{
  "num_hidden_layers": 9,
  "norm_place": "pre",
  "norm_eps": 1e-05,
  "positions": "learned",
  "init": "normal",
  "schedule": "wsd",
  "decay_fraction": 1.0,
  "final_lr_fraction": 0.0,
  "batch_tokens": [65536, 131072, 262144],
  "max_seq_len": 1024,
  "train_tokens": 772500000,
  "dataset": "wikipedia_en"
}
Each number is 128 + 24 x the weight over its row's rms, rounded and kept within 0 to 255. Layers, rows and columns count from 0. The size above them is the row's rms in percent of the matrix's.

# layer 3 attention value, 512x512, rms 0.0233, rows 36-63, columns 128-191
size [100 104 100  99 102 105 103  98 105  96  99 102 104 101  95 102 100  99 100  96 105  97  98 100  98  99 100 103]
[[147 122 119 108 105 130 144 112 117 121 116 153 124 153 140 116 114 137 124 134 152 148 158 153 121 162 129 168 115 101 118 127 154  71 174 103 139 120 158 110 141 151 109 117 172 132  98 132 121 126 138 129 120 117 146 134 121 135 107 157 142 145 148 164]
 [ 87 117 108 123  89 152 145 110 141 121 132 115 152 122 112 125 147 105 106 145 165 112 130  86 115 139  74 180 108 109 118 143  51 133 161 138 131 151 112 138  77 124 133 173 120 114 129 135 162 118 152 127 116 126 118 145 109 140 101 127 120 125 148 149]
 [149  70 125  88 139  95 144 120 156 154 116 165 125 127 102 106 107 125 139 130 135 102 112 106 128 156 163 164 108 141 162 163 150  82 144 152 102 108 122  79 170 183 113 105 112 120  80 146 128 142 175 113 157 122 121 140 119 119 161  98 163 112 136 117]
 [141  83 106 172 149 186 176 150 101 162 106 162 103 101 129 166 102  93 128 172 115 138 154 107 148 151  91 129 126  88 119 158 125 154  82 157 148  93 137 119  93 118 134 120  93  83 103 129 141 150  97 137 119  93 105 130 150 118  87  96 157 166 127 177]
 [154 146  90 139 102 147 112 146 139  87 123 139 150 100 149 133 107 162 136 128  70  90 160 125 153  78 107 117 121 135  78 172 111 137 153 130 132 110 166 118 105 130 109 123 125 144 140 129 100 112 115 142 129 161 142 155 122 122 126 149 107 132 160 131]
 [126  88 126 122 124 142 131 157 180 109  81 131 128 105 165  98  99 122 130 144 179 164 151 110 153 151 121 143 122  88 118 141 162 139 133 126 100 155 168 123 132 111 152 113 124 151  83 150 134 143 154 128  98 152 132 124  94 125 179 136 128 129  99  93]
 [150 126 126 112 124 122 123 108 157  82 120 149 114 109 132  85 105  79 108  94 144 134 109 146 123 100 102 130 100  79 101 111 138 158 104 104 111 114 132 108  88 120 138 114 154 140 118  97 151 113 106 155 153 147 103 114 149 158 157 124 134 149 102  99]
 [ 96 131 120 121 107  88 112 104 119 127 142 124 164 111 100 158 172 131 120 139 152 104 103 144 118 135 153  79 137 131 154 129 138 129 132 137 185 145 118 154 109 104 102  97 122 165 157  88 128 107 123 113 164 187 139 154  68 149 140 128  85 145 136 123]
 [107  88 107 139 119 144 137 184 126 127 138 106 151 118 164 126  99 160 157 151 126 102 102  89 146  92 108 138 131 148 126 150  99 138 124 124 115 122 100 165 101 144 122 120 131 143 134 147 122 101 156 143  96 144 149 107 119 122 100 111 103 146 133 172]
 [164 113 153  96 120 148 165 122 139  99  82  89 132 133 177 145 129 118 149 159 120 175 153  96 109 118  88 108 148 103 126  82 138 134 117 143 134  96 108 143 176 133 148 159 178 140 120 120 144 109 174 168  98  81 119 115 139 111 104 101  83 122 153 160]
 [131 166 166 133  88 108 126  85 133  73 118 144 139 136 121 140 120 120 138  87 135 146 110 126 144  97 117 133 128 165  98 163 128 194 128  93 154 125 142 122 149  97 131 150 127  83 182  94 130 116 170  91 116 123 144 115 130  78 125 136 104 136 137 112]
 [130 121  94 152 117 117 109 100 140 138  93 134  63 120 151  89 133 113 129 104 139 172 128 111 137 154 125  88 131 143 139 137 143 168 122 105 109 151 158 164  96 135 141 117 127 141 147 151 123 113 117 143 133 103  86 127 113 168 129 119 159 138 111 120]
 [100 165 116  93 111 120 130 171 106 143 168 116 131 181  55  92 155 145 127 107 132 169 101  93 115  93 136  77 108 118 124 144 130 131  95 139 104 106 120 162 130 100 115 123 156 122 123 168 101 113  98 121 136 122  82  86 147 109 149 126 134 125  88 123]
 [152 124 127  83 172 126 103 148 144 123 150 160 128 178  98 152 143 114 123 106 114  96 102 116 140 133 139 139 106 134  99 109 143 104 151 123 118 136 141 177 183 146 108  97 109 156 155 127 151 146 117  96  96 113 115 132 127 109 122 143 126 118 121 121]
 [ 68 104 108 158 109 157 105 121  84 139 109 133 100  91 116 147 105 159 141 125 107 179 110  86  68 118 129 105  88  78 128 120 146 117 124  80 131 166 129 112 108 123 164 135 130 123 132 160 111 135 159 150 162 123 117 131 115 107 160 119 138 118 157 132]
 [126 114 158 133 123 119 119  90 125 146 136 102 115 141 145 154 106 165 184 127 137 129 137  95 154 129 127 124 148 129 120 165 152 112 127 109  98  85 125 140 143 123 130 151 121 155 132 106 151 155 152 157 101 109 132 182 142 138 135 115 182 115 111 116]
 [131 130 109 164 125  84  95 145 163  71 141 132 105 142 148 129 111 106 147 144  88 158 157 152 142 172 102 155 152 111 158 126  96 168 106 119 114 150 144 136 163 123 146 132 148 128 103 162 153 106 128 102 101 173 116 143 107 123 132 125 132 123 113 138]
 [145  90 157 106  85 128 120 152 119 126 149 106 186 130 147 128 114  98 138 140 132 160 164 139 139 134 167 154 122 152 133 153 119 159 120 103 133 135 147 103 115 123 164 110 131 140 116 150 110 142 115 177 129 111 150 134 172 101 122 125 152 112 139 132]
 [135 140 107 132 137 133 136 123 163  83 167 119 119 124 111 134 150 108 109 122 169 196 116 155 130 155 157 145 133  99 160 163  78 137 121 140 142 111  97 114 137 111 112 132 141 115 141  97 141 131 130 130 156 155  93 154 148 127 168 184 130 109 121 123]
 [108 190 155 103 153 100 152 125 134 157 152 140 107 148 183 117 159 140 144  73 142  95 129 150 142 154 165 143 160 135 168 145 113 159 143 147 173  87 136 144  97 105 160 131 113 113 163 200 127 136 112 152 125 145 160 172 141 108 111 107 160 147 148 164]
 [159 142 129 192 116 147  89 138 129 141 150 124 143 106 104 138 150 111 145 160 133 148 113 158 167 175 172  98 136 130 150 136 137 105 183 114 100 138  80 136 150 146 158 137 144 109 151 146 159 108 114 156 124 120 117 127 132 148 124 151 148  97  95 110]
 [ 91 130 184 126 108 140 145 121  79 111 135 110 150 127 105 152 108  84 109 128 155 149  92 129 106 103 113 128 105  96 119 150 119 107 142  83 135  75 145 120 132 127 149 106 120 154  88 113  51 142 129 106 131  92 154 156 165 163 131 159 165 138 122  83]
 [148 156 166 122 149 130 122 138  97 141 155 131 144 119 105 137 116 121  89 137 150 131 119 179 129 102 152  67 115 101 114 130 117 140 161 130 144 121 141 110 140 116 120 160 141 122 119 183 113 115 145 100 164 103 135 125 169 130 199 144 126 132 117 151]
 [111 135 108 105  89 111 120 185 166  74 113 152 155 145 144 138 132  95 133 158 114 136  95 105 107 150 117 159 160 144 137 110 124 137 116 137 133 129 144 109 178 154 107 126  99 115 168 152 121 167 107 123 115  84 122 117  92 145 106 142 149 113 150 134]
 [134  72 127  84 191 144 160 163  87 117  90 114 100 158 168  84 121 132 152 132 124 145 147 143  95 111 122 160 143 141  91 123  86 136 127 134 124 125 156 143 155 115 109 103 132 129 125 113 110 105 111 157  77 136 124 172 109 122 129 151 135 109 160 140]
 [151  83 112  93 152 133 136 120 152 119 142 115 121 106  82 143 178 110 132  66 147 135  96 107 133  96 152 116 104 171 136 135 157 143 113 143 156 140 120 149 142 118 144 121 112 136 135 100 121 149  89 111 132 134  65 106 144 136 115 119 166 105 112 125]
 [136 105 125 141 162 120 138 122 161 178 131 143  93 162 137  83 148 104 129 110 164 168  73 134 123 181 119 150 101 146 121 109 147  96 117 150 131 124 173 131 132  93 142 118 156 139 126 158 132 134 126 146  96 146 117  98 137 166 138 112 102  79  91 123]
 [104 144 109 113 114 142 143 134 107 126 134 123 111 138 172 105 119 133 130 125 150 127 110 112 140  81 114 124  87 121 142 107 118 129 104 135 136 100 133 197  72  88 137 155 165 140 121 119 124 129 164 139 133 107 142  98  97 139 121 159 151 106 105 118]]
# layer 3 attention output (transposed), 512x512, rms 0.0289, rows 36-63, columns 128-191
size [ 95 104  95  96 102 106  99  95 106  96  97  89 106 100  93  94  99  92 102  99 107  96  98  96  94  98 102 102]
[[123 122 154 134 140 125  71 113 138 119 127 107 132 123  92 152 131 144 108 128  83 146 126 145 125 138 152 141 109 151 124  92 117 164 133 151 109 122  92 155  92 126 136 127 119 134 125 133 124  94 110 130 118 129 114  84 127 130 117 103 108 136 157 130]
 [153 102 154 169 173 118 124 144 135 132 124  94 144 147 130 103 148 123 137 134 142 158  82 154 114 117 144  89 163 112 130 139 161 154 115  99  98 133 125 131 140 135 121 112 176 132 111 141 115 121 110 137 162 135 103  91 163 132 110 127 107 120 145  86]
 [110 141 149 176 124 131 117 163 116  89 149  97 120 148 140 133 121 161 122 124 112 154 169 143 120 118 101  96 151 155 130 116 112 151  84 115 135 101 135 136 110 141 163 138 169 150 166 122 124 144 121 140 121 138 124 106 132 126  97 131  84 116 119 145]
 [129 153 139 112 125  99 101 114 106 123 136 107 163 151 133 122 111 159 115 116 166 125 128 111 129 166 174 113 145 150 149 103 132 138 156 112 154 167 137 122 148 145  84 125 128 140 156 107 106 116 160 126 176 173 158 130 126 118 175 179 119 131 129 124]
 [116 163 173 129 112 115 128 135 124 159  96 146  76 146 135 146 161 118 127 123 171 150 125  98 116 125 154 130 107 106 158  75 148 105 131 123 105 152 126 123 149  91 139 151 102 132 122 124 149 128 125 132  73  90 153 113 134 128 121 103 157 135  96 142]
 [115 188 123 148 109 127 134 119 132 128 112 134 129 111  79 150 148 155 174 141 105 114 131 119 147 118 142 125 178 127 126 130 105 132 139 163 152 127  97 161 132 170  96 123 130 127 151 148 119 119 109 142 139 138 149 169 129 143 138 113 136  90 120 139]
 [126 151 122 108 143 103 129 175 132 111 135 115 140 129 104 186 143 150 155 127 108  93 148 143 120 177 136 137 128 122 164 125 134 159 135 160 112 127 120  95 175 132 129 136 123 133 135 149 121 164 120 144  89 148 144 160 112  90 129 125 161  98 127 114]
 [154 134  87 137 127 158 177 133  86 121 124 108 121 123 162  79 117 113  93 113  65 183 172 116 129 123 127 148 131  86 117 179 112 158 112 155  96 125 143  43 137 134  93 147  95  84 118 114 106 130 146 120 129 103  98  84 170 135 102 155 132 139 112 108]
 [152 158 184  65  94 130 145 148 121 117 136 144  94 132 121 126 148 139 123 130 168 134 170 143 134 145 133  98 101  69 102 149 158 134 143 147 101 128 171 133 132 111 134 104 150 148 120 153  97 168 113 113 129 120 155 110 137 183 140  99 177  82 112 127]
 [112 130 123 127 120 103  92 110 106 143 164 133 120 110  89 143 163 154 141 122 140 137 136 145 155 163 166 162 145 135 132 141 143 131 175 135 145  88 129 119 124 150  84  71  91 109 138 155  93 156 125  90 130 177 136 118  91 152 133 162 110 110 140 123]
 [118 126 104 119 116 166 114 158 127 149 124  99 126 103 157  95 102 124 135 160 117 109 141 163  97 135 116 176 141  60 140  85 179  92 100  87 139 139 150 137 122 167 125 143 153 130  93 142 126 146  83 160  85 129 154 155 103 173 127 121  97 103 124 135]
 [121 143 141  99 155  97 153 154 116 134 160 154 174 102 117 132 143 128 106 155 121 125 139 130 126 111 158 151 142 177 123 113 161 126 120 125 182 113 116  98 115 155 126 123 125 102 107 117 114 134 110 106 162 148 190 111 147 159 156 137  99 124 183 158]
 [187 141 135 171 122 144 128 100 131 130 125 132 108  72 173 166 130 124 138 144 124 113 144 142 156 117 118 111 147 144 138  92 100  90 171 160 156 125 136 124 106 158 109 118 148 144 123 128 141 126 120 146 120 118 132 193  88 126 187  94 166 139 135 135]
 [ 88 141 139 101 114 126 144 147 116 133 112 100 110 104 120 111 104 181 148 152 106 157 136 146 142 147 114 111 101 168 145  98 104 138 148 144 148 137  79 100  78 110 147 152 150 119 117 141 126 134 160 122 157 115 113 110 138 130 136 120 141 133 123 154]
 [132 173 169 123 155 101 117 144 136 115 138 166 171 182 115  55 163 113 150  85 157 106 148 142 156 169 142 101 134 128  83 149 128 124 138 174 185 139 139 132 116 133  96 110  99 105 112 127 129  78 113  97 105 135 136 116 106 159 160 103 127 123 146  95]
 [101 146 136 135 137 107 122 135 129 119  93 145 139 111 109 154 147 152  92 121 121 119 130 141 112 123 101  80 115 147 126  98 107 155 164 131 126 112 123 125 133 124 128 125 114  84 119 120 116  88 103 101 157 125 112  89 123 114  99 164 124 120 147 128]
 [122  99 132  84 137 147 120 104 147 153 131 118 106 151 118 121 123 122 154 110 135 124 141 123 132 107 167 160 102 119  96 167 113 142 150 135 146  86 106  99 107 129  82 159 110 118 143 124 197 149 110 161 120 117 121 103 160 135 126 132 119 131 158 124]
 [123 161  93 174 175 122 145 116 132 135 148 153 108 129  75 167 169 149  80 138 176 133 114  99 122 108  72 130 135 140 161  87 165 146 123 158 102 162 105 151 154 112 132 134 124 108 121 123 178 146 130  84 120 152 118 134  76 117 124 104 128 163 115 122]
 [133 115 128 117 125 131 140 145 123 135 126 130 156 120 132 138 139 119 151 109  85  97 111 112 104 103 152 103 112 176 102 131 173 140 135 119  82 164 145 124 125 112 141  99 141  94 104 139 140 134 114 120 109  94 140 124 124 133 144  86  96 145 155 162]
 [149  94 132 168  85 133 120 112 131 123 133 123 127 108  72 133 112 106 123 153 123 116 152 103 122 106 108 150  83 113 128 136 118  69 120  96  79 161 128 117 145 119 106 117 157 139 177 111 135 147 150 133 111  96 137  98 103 123 133 107 101 105 117 113]
 [114 130 169 108 136 102 175 146  88 162 170 124 119 121 102 138 101 115 133 128  93  97 150  87 103 108 115 137 139 140 125 115 121 165  64 125 133  84 160 131 125 117 110  99 105 163 100 140 121 150 142 124 135  95 161 129 117 113  93 102  87 140 168 147]
 [123 144 139  89 154 113 112 152 151 156 127 113 132 118 118 112 142 134 152 161 138 110  84 152 122 150 139 149 110 160 127 107 129 138 142 155 141 135 102 127 132 100 128 133 114 142 163 135 165 158 114 154 133 112 112 120 119 122 116 160  98 145 135 169]
 [124 132  77 127 113 144 135 113 131 125  90 136 133  96 121 148 145 112 182 132 111 117  87  91 124 137 119 129 159 146 145 124 127 114 113 130  71 142 116 168 105  91 123  99 140  79 144 155 141 146 151 182 107 162  93 172 105  81 103 115 152 136 101 103]
 [122 112 141 137 149 117 151  97 131 123 138 135 120 147 124  77 120 145 154 106 137 124 135 150 149  90 105  69 133 101 138 156  96 100 166 139 124 140 113 213 112 114 161 142 160 131 126 122 139  82 124 149 138 158 143  98 153 156 132 113  91 129  96 136]
 [125 163 114 147  90 107 117 117 166 126 155 117 117  96  95 133 114 159 142 131 141 106  76  80 123 125 126  89 143 163 161 129 184 125 128  88 138 145 117  87 149 153 117 137 124 147 164 136  99 131 120  92 154 120 105  95 142 141 149 148 119 133 140 128]
 [140 141 145 164 152 143 137 103 141 142 124 114 141 143 104 107 136 133  85 181 111 144 134 149  91 164 148 126 133  64 124 137 127 111 114 123 105 114 148 123 125 120 127 165 178 160 108 146 154 147 147 134 128 120 151 160 170 140 147 129 124 121 131 127]
 [128 148 128  69 138 119 131 163 114 117 135 144 131  93 121 183 129 150 125 142 139 127 169 120 104 109 150  65 128 149 119 154 111 113 105 124 119 119 103 117  69 158  82 130 141  95 132 121  99 124 131 100 145 114 160 158 120 161 137 142 195 168 159 105]
 [154 127 135 163 126  77 124 112 120 160 120 127 158  77 120  91 156 123 162 116 116 151 140 126  97 177 135 133 169 115 140 132 120 172 137 104 148 122 106 115 152 165 137 111 106 146 133 116 104  91 159 110 154 129 129 134 162 158 116 134 102 148 158 158]]
# layer 3 attention query, 512x512, rms 0.0233, rows 64-88, columns 128-191
size [ 95 101 100 101 112  98  91 106 101 114 109 102  93  98 104 108 102 108 102 101 100 107 109  98 107]
[[ 88  83  78 137 109 117 136 119 129  98 154 134 111  97  95 162 124  57 101  98 124 112 131 154 145 148 129 124  99 171 116 115 173  94 133 126 124 133 136 149 143  97 123 138 116 139 136 125 128 195 116 119 121 133 148 147 105 163 145 183 144 144 116 126]
 [140  85 122 158 126 129 146 142 168 108 151  65 131 127 128 122 122 144  74 103 114 135 145 107 121  94 116 158 125  90 155 144 120 124 122 110 144 148 111 168 121 138 120 109 152  56 108 119  99 139 115 111 150 119 182 149 139 137 169  77 124 118 130 132]
 [171 176 134 119 135 157 155 115 144 126 158  89 164 112 125 154 118 163  60 122 166 132 134 120 116 151 143 168  80 160  84 165 147 108 127  98 109 109 119 130 125 142 112 155 115 111 106 114 107 118 125 100 113 129 153 113 136 127 105 118 168  78 138 146]
 [148 125 111 137 106 160 110  95 134 137 153 128 121 125 144  91 112 148 125 149  98 100 138 150 112  97 153 137 120 105 130 132 123 116 129  87 165  86 131 152 152 138 140 139 117 101 163 115 118  93 123 168 136 104 115 143 126  96 144 123  85 117 112 149]
 [138 136 130 127 137 140 120 163 143 147 119 133 118  98 163 116 106 148 184 140 147 153 147 140 140 131 128 134 104 117 157 110 125  91 182 148 139 119 127 124 162 142 156 112 105 155 155 140 125 115 107 189 119 124 123 150 118 115 138 134 148 143 156 128]
 [150 102 160 137  80 131 134 145  98 116 180 124 169  78 168 189 146 155  85 123 103 104 134 138  49 121 110 152 130 165 132  78 105 161 123 141 123 132  92 112 101 156 105 107 110 128 150 129 145 139 120 124 125 123 145 141  99 121 113 103 105 122 141 125]
 [141 129 122 127 114 118 102 133 111 136 149 136  93 130 134 147 124 123 127 166 165 151 117 156 116 118 117 125 128 151 120 129 110 123 175 125 158 162 135 133 117 150 141 163 110 125 123 124 126 110 156 132 173 104 132 110 170 108 100  99 110 132 138 117]
 [ 95 108 113 141 101 144 110 142 109 150 123 136 132 142 116 135 112 113 103 104 112 167 148  82  82  96 120 145 138 120 139 106  84  74 132 159 100 153 152 143 165 147  88 136 181 144 110 179 105 120 125  41 103  76 138 127 122 131  81 118 155 145  86 105]
 [116  93 108 163 149 139 150 162 106 142 110 143 133 118 103 112 123 115 116 116 153 115 156  87 141 131 134 125 126  84  89 156 132 146 147 106 147 153 143 146 146  85  84  69 137 100 116 123 111 129  93 160 129 120 126 126 163 120 172 198 112 149 143 118]
 [165 164 183 158  87 116 103 120 168 161  98 131 111 162 131 115  96 143 126 139 141 181 105 149 126 106  98 123 142 148 127 153 134  75 102 128 148 136 132 101 145 107 146 108 150 100 116  77 109  71 148 152 157 106 112 116 122 116  84 105  97 148 115 143]
 [180 131 137 116 100 115 131 119 125 134 122 166 114 144 118  94 134 155 130 169  93  91 112 105 148 117 109 108 148 128  91 128 154  82 114 134 123 122 146 126 148 153 129 155 136 156 118 128  92  82 141 139 127 119 113 119 150 151 139 123 134 135 127 141]
 [ 80 112 113 138 154 126 141 112 172 126 119 126 139 102 101  72 141  91 123  98 103 104 108 108 113 104 143 142 123 110 138 167 163 147 111 136  90 120 154 166 100  87 128 147 125 120 100 136 134 135 158  99 141 142 130 107  94 162 124 128 144 115 152 136]
 [133  99 143 159 119 139 114 128 114 128 127 142 128 151 133 164 134 123 136 149 164 102 157 148 156 107 118 111  85 151 107 119  97 145 133 160 137 129  69 125 146 115 134 103 132 107 149 109  98 141 146 134 112 122 140 145 123  95 109  97  97  99 180  72]
 [124 139 169 183 120 136 143 131  88  96 153 159 100 137 121 122 163 179 102 157 130 105 119 101 100 128 108 125 121 137 163 117 120 117 141 138 101 139 115  91 111 132 151 131 145 155 142 110 150 157 149 125 106 169 101 145 108 135 155 144  92 133 132 132]
 [160 139 170 117 119 118  76  78 122 156 137 173 153 111 135 149 141 164 131 134 163 122 152 135 138 115 111 111 121 143 137 128 123 118 132 148 101 130 149 151 128 101 129  97 114 137 124 141 126 117 148 115 130 139 122 114 116 115 103 169 125 135 110  91]
 [122 117 136 131 130 133 141 116 123 143 119 123 114 119 133 173 117 123 123 101 137 148 152 169 108 133 140 126 130  96  81  98 124  97 183 107 111 116 116 132 137 165 175 147 136 128 108 145 119  94  95 118 133 104 110  74 131 152 109 119 110 113 134 124]
 [110 127 133 133 116 117 164 103 101  91 136 140 117 118 151 150 115 127 129 166 109  92 106 143 152  95 115  99 108 159 128 120 150 131 127 135 151 128 111  95  96 119 172 183 197 126 160 125 111 154 157 123 134 126 117 134 115 102 167  72 130 131 159  95]
 [101 106 104  62 203 146 111 127 136 122 117 187 139 151 123 105 133 130 119  92 127 106 139 136 153 142 146 133 140  93 138 127  97 166 149 113 106 106 148 111 141 124 125 131 131 132 137 106 136 114 147 111  94 137 152 108 141 128 161 139 128 145 154 116]
 [128  91 145 167 142  66 113 107 105 154 121 135 116 151  80 133 123 133  93 146 143 110 137 129 125 148 152 102 174 160 121 126 107  79 128 114 136 136 142 165 127 136 158 160 127 143 138  78 121 141 128 102  98 142 138 151 129 102 116 133 124 165 106 101]
 [118 152 110 142 161 126 134 126 107 112 101 117 101 112 160 111 136 156 128 104 132  87 102 187 121 173  99 132 133 152 137  84 134 109 179  91 180 127  92 146 155 137 162 128 146 120 139 113 100 135 128 156 115  97 122 141 124  86 111 134  91 115 169 108]
 [142 107  84 116 181 128 101 140 136 146 171 123 163 139 134  86 133  89 149 131  78 136 129 112 165 145 120 108 108  85 182 146 160 137 152  80 131 133 148 145 105  96 149  56 119 102 142  81  99 116 137 134 154 111 107 158 110 124 159 111 156 147 111 186]
 [132 109 132 135 132 155 145 135 172 169 111 113 141 126 150  97 114  88 136 145 123 132 105 116 109 112 135 147 121 126  97 118 133 169 121 146 120 171 129  92  99  69 157 137 138 144 106 117 117 127 146 132 148 133 141 123 130 102 151  97  64 100 136 136]
 [100 182 153 107 124 178 139 155 130 133 110 133 149 136 106 144 161 106 119 131 142 167  72 106 155 139 113 142 101 146 134 103 128 161 101 169 146 114 101 123 106 122 104 133  69 154 148 149 122 180 124  86 116 110 138 110 110 142  66 110 164 163 142  87]
 [150  99 131 135 146 122 137 148 140 101 137 139 154 165  91 120 133 138 102 135  93 133 138 131  71 128 131 138 121 130 135 171 141 152 107 122  98 185 139 132 117 147 129 117 110 107 143 138 104 144 124  97 130 143 107  88 137 149 121 123 142 139 133 122]
 [129  91 163 202  91  98 119  94 121 154 125  60  69 130 142 144 155  73 139 166 113 144 137 127 153  99 113 134 135 107  90 112  85  58 118 163 115 166 153 109 160 122 143 138 142 162  98 131 133 146 144 142 111 153 173 112  97  65 107 128 108 141  68 130]]
# layer 3 attention key, 512x512, rms 0.0233, rows 64-87, columns 128-191
size [105 103 106 110 117 105 100 109 113 123 114 103 102 108 119 116 101 110 102  98 107 105 114 102]
[[102 116 127 160 103  85 118 101 128 158 136  84  64  97 136 146 170 107 135 122 115 147 130 153 115 100 152 169 119 122 142  92  88 123 172 172 139 137 124 146 165 131 148 192 122 143 140 106 156 110 127 150 155 117 116 108 151 143 104 111 122 121 159 119]
 [130 153 116 117 128 132 109 125 146 122 169 113 154 138 123 114 133  83 126  96 141 114 132 119 118 176 129 127 128 110 113 158 120 173 145 118 131 135 157 195  98  85 142 124  91 121 129 112 112 117 128 149 150 129 135  86 113 150 135 102 117 132 124  99]
 [175 126 103 188 130 136 167 142 129 103 160 131 110 136 118 164 106 126 142 110 169 138 151 109 135 154 115 169 111 117 147 136 130 123 125 153  89 146 169 124 147 127 113 145 115 147 120 113  82 138 113 140 116 155 117 120  88 152 102 166 144 141  78 136]
 [ 97 110 132 123 150 134 109 125 132 122 104 119 113 145  83 135 126 102 162 138 206 103  93 134 155 102 161 126 107 134 138 137 141 136 109  93 120 122 159 145 144 162 134 152  85  85 146 148 108 133 102 169 124 129 137 124 137 106 172 108 129 132 140 137]
 [131  89 142 124 111 133 107 137  86 118 112 137 142  85 129  94 133 149 125 104 141 125 107 145 138 167 150 115 165 113 133  99 142 131 121 128 114 131 108 108 128 136 106 181 137 151 139 133 147 127 136 167 115 128  94 139  97 131  96 114 110 116 129 132]
 [ 81 102 128 128 135 152 142 131 117 138 113 141 178  81 124 129 152 152 128 106 103 103 134 127 170 127 124 136 102 125 117 124 118 158 142  88 139 186 131  90 109 109 116 134 106 147 143 123  95 144 153 120 127 121 107 129  94 134  64 131 125 157 135 137]
 [135 116 117 150 124  94  81 122  96 109 152 132 114 111 104 160 107 159 130 138 102 144 165 149 162 112 121 142 142 126 113 121 110 114 137 142 172 110 129 102 113 167 134 176 151 117 149 104  87 107 143 105 105 138  87 177 159 150 128 146 128 100 135 143]
 [145 151 100 141  95  77 136 113 122 112 182 164 108 163 129 159 124 135 154 154 124 141 109 140 131  87 106 117 166 151 142 157 140 142  75 133  91 134 166 120 137 139  89 136 159 114 110 134 155 128 144 116 165 116 105 184 144 136 136 157 137 115 124 100]
 [153 126 120 147 154  96 117 171  99 115 147 146 133 104 106 117 137 153 141 169 134 161 159 140 113 148 144 126 128 117 112 144 132 119 120 124 107 128 128 119  84 143 147 152 143 126 150 145 154  92 159 141 110 112 142  89 167 150 186 140 126  93  91 101]
 [153 155  94 101 171 163 140 107 127 122 109 138 145 123 147 116 145 148 181 149 145 124 138 118 164 113 104 101 139 166 118 188 136  71 130 101 133 127 127 130 108  97 185 111 155  94 156 104  88 122 170 119 133 127 117 170 153  93 153 115 140 141 136 130]
 [137 105 139 120 131 160 151 111 158 133 120  98 133  91 147  92 126 157 212 123 101  91 120 147 154 134 145 135 111 123  79 102 140 118 120 124  74 173 116 115 155 111 174  78 143  94 118 128 156 113  88 124 146 131  99 169 116 126  80 101 115 144  95 139]
 [124  95 166 102 112 110 135 149 158 124  91 135 141 157 103 155 150 125 163 150 136 165 143 132 147 112 127 146 114 129 113 116 176 129 124 161 129 114 169 107 108 118  96 173  75 138 136 109 114 130 140 143 146 151 131 148  96 118 113 110 137  94 127 125]
 [156 150 129 110 141 157 111 122 139  72 122 166 157 154 120 110 142 124 173 153 150 123 186 146 147 152 112 119 127  90 131 128 126 108 122 142 118  70 109 160 113 130 116  91 133 176 132 110 119 102 105 105 136 141  89 136 111 117 137 115 185 139 136 129]
 [106 136  99 123 158 141  70 134 147 126 131 140 139 160  90 132 137 128 191 128 105 120 116 118 105 143 120 128 108 130 104 147 153 150 128  99 158 160 145 174  97 138 141  70 150 135  91 100 122 129 150  79 106 120 150  75 131 161 153 126 113 125 138 116]
 [141 187  82 166  90 136 163 121 162 130 133 127 100 120 135 143 133 120 169 182 133 165 121 160 118  77 123 136 147 157 130  79 110 133 164 142 114 136 117 143 148 112 169 165  92 133 169 141 118 141 127 150 134 132 146 118 127 144 123 142  84  80 160 128]
 [114 155  94 176 114 151  95 107 107 113 135 110 119 121 104 136 132 108 121 119  98 121 165 142 130  98 124 136 156 146 121 160 113 134 168 147 122 152 176 111 134 120 104 152 184 136 125  93 118 120 150 154 143  92 125 132 168 118 117 108 153 134 146  77]
 [103 141 166 112 142 111 129  96 124  89 124 118 121 140 102 127 117 118 130 128 124 126 133 119 140 151 113  87 168 118 158 145 142  88 113  95 114 112 111 114 100 151 116  89 127 126  93 127 102 122  96 104 154 141 132 114 104 141 141 152 135 136 137 106]
 [149  78 131 119 110 150 135 143 169 138 127 152 123 108 130 142 127 124 126 139 157 102 127 125 100 155 145 135 151 139 170 118 125 151 165 118 146 113 118 140  95 111 105 141  83 156  99 132 120 149  92  85 113  85 111 118 109 157  93 131 102 158 170 145]
 [113  74 146 145 126 149 150 139 129 150 113 115 102 140 111 147 136 104 139 170 165 181 108 134 104 106 133 143 159 128 113 186 112 109 139 101 148 153  85  91 154 133 104 146 128 157  98 153 110 131 107 151 140  69 106 127 153 102 139  90 155 171 149  92]
 [106  91 129 146 148 111 151 125 115 118 121 116 108  97 138 135 168 110 123  71 101 135 127 132 160 143 123  75 110 128 147 130  84 138 134 134 165 118 171 106 131 119 125 122 150 115 149 142 103 124  88 128 117 140  87 122 139  96 133 125 129 119 166 118]
 [126 137 108 126 149 139 112 116 124 171 141 130 125 105 121 136 129  92 133 128 195 112 111 123  97 134 121 142  95 111 132 106 158 120 164 158 169 171 124 118  79  97 127 156  83  68 134 129 130 138 151 126 157 164 131 100  87 134 145  91 111 136 109 150]
 [136 140 115 123 127 133 114 119 149  85 131 147 146 119 155 140 131  78 109  94  99 154 177 113 129 141  80 147 102 120 134  74 168 115 159 151 134 155 144 159 110 165 130 136 139 140 112 151 132 123 100 116  84 116 144 142 124 141 153 122 148 142  87 130]
 [142 115  95 116 111 140 117 115 118 137 159 148 155 111 146 160 212 105 104 135 168  96 125 129 136  84 117  92 117 162 110 100 131 139 118 129 104 107 101 120 132 115 118  92 140 141 108 158 169 147 106 105 129 128 152 117 129 115 103 133 132 127 155 145]
 [126  94 115 123 134 134 117 169 141 108  56 101 111 130  88 136 118 109 172 123  81 144 135 128 123 104 111 148 168 132 171  89 151  97 104 143 129 185 137 115  90 137 124 114 119 105 129 123 134 155 127  92 141 165 177 132  64 142 113 146 160  82 145 140]]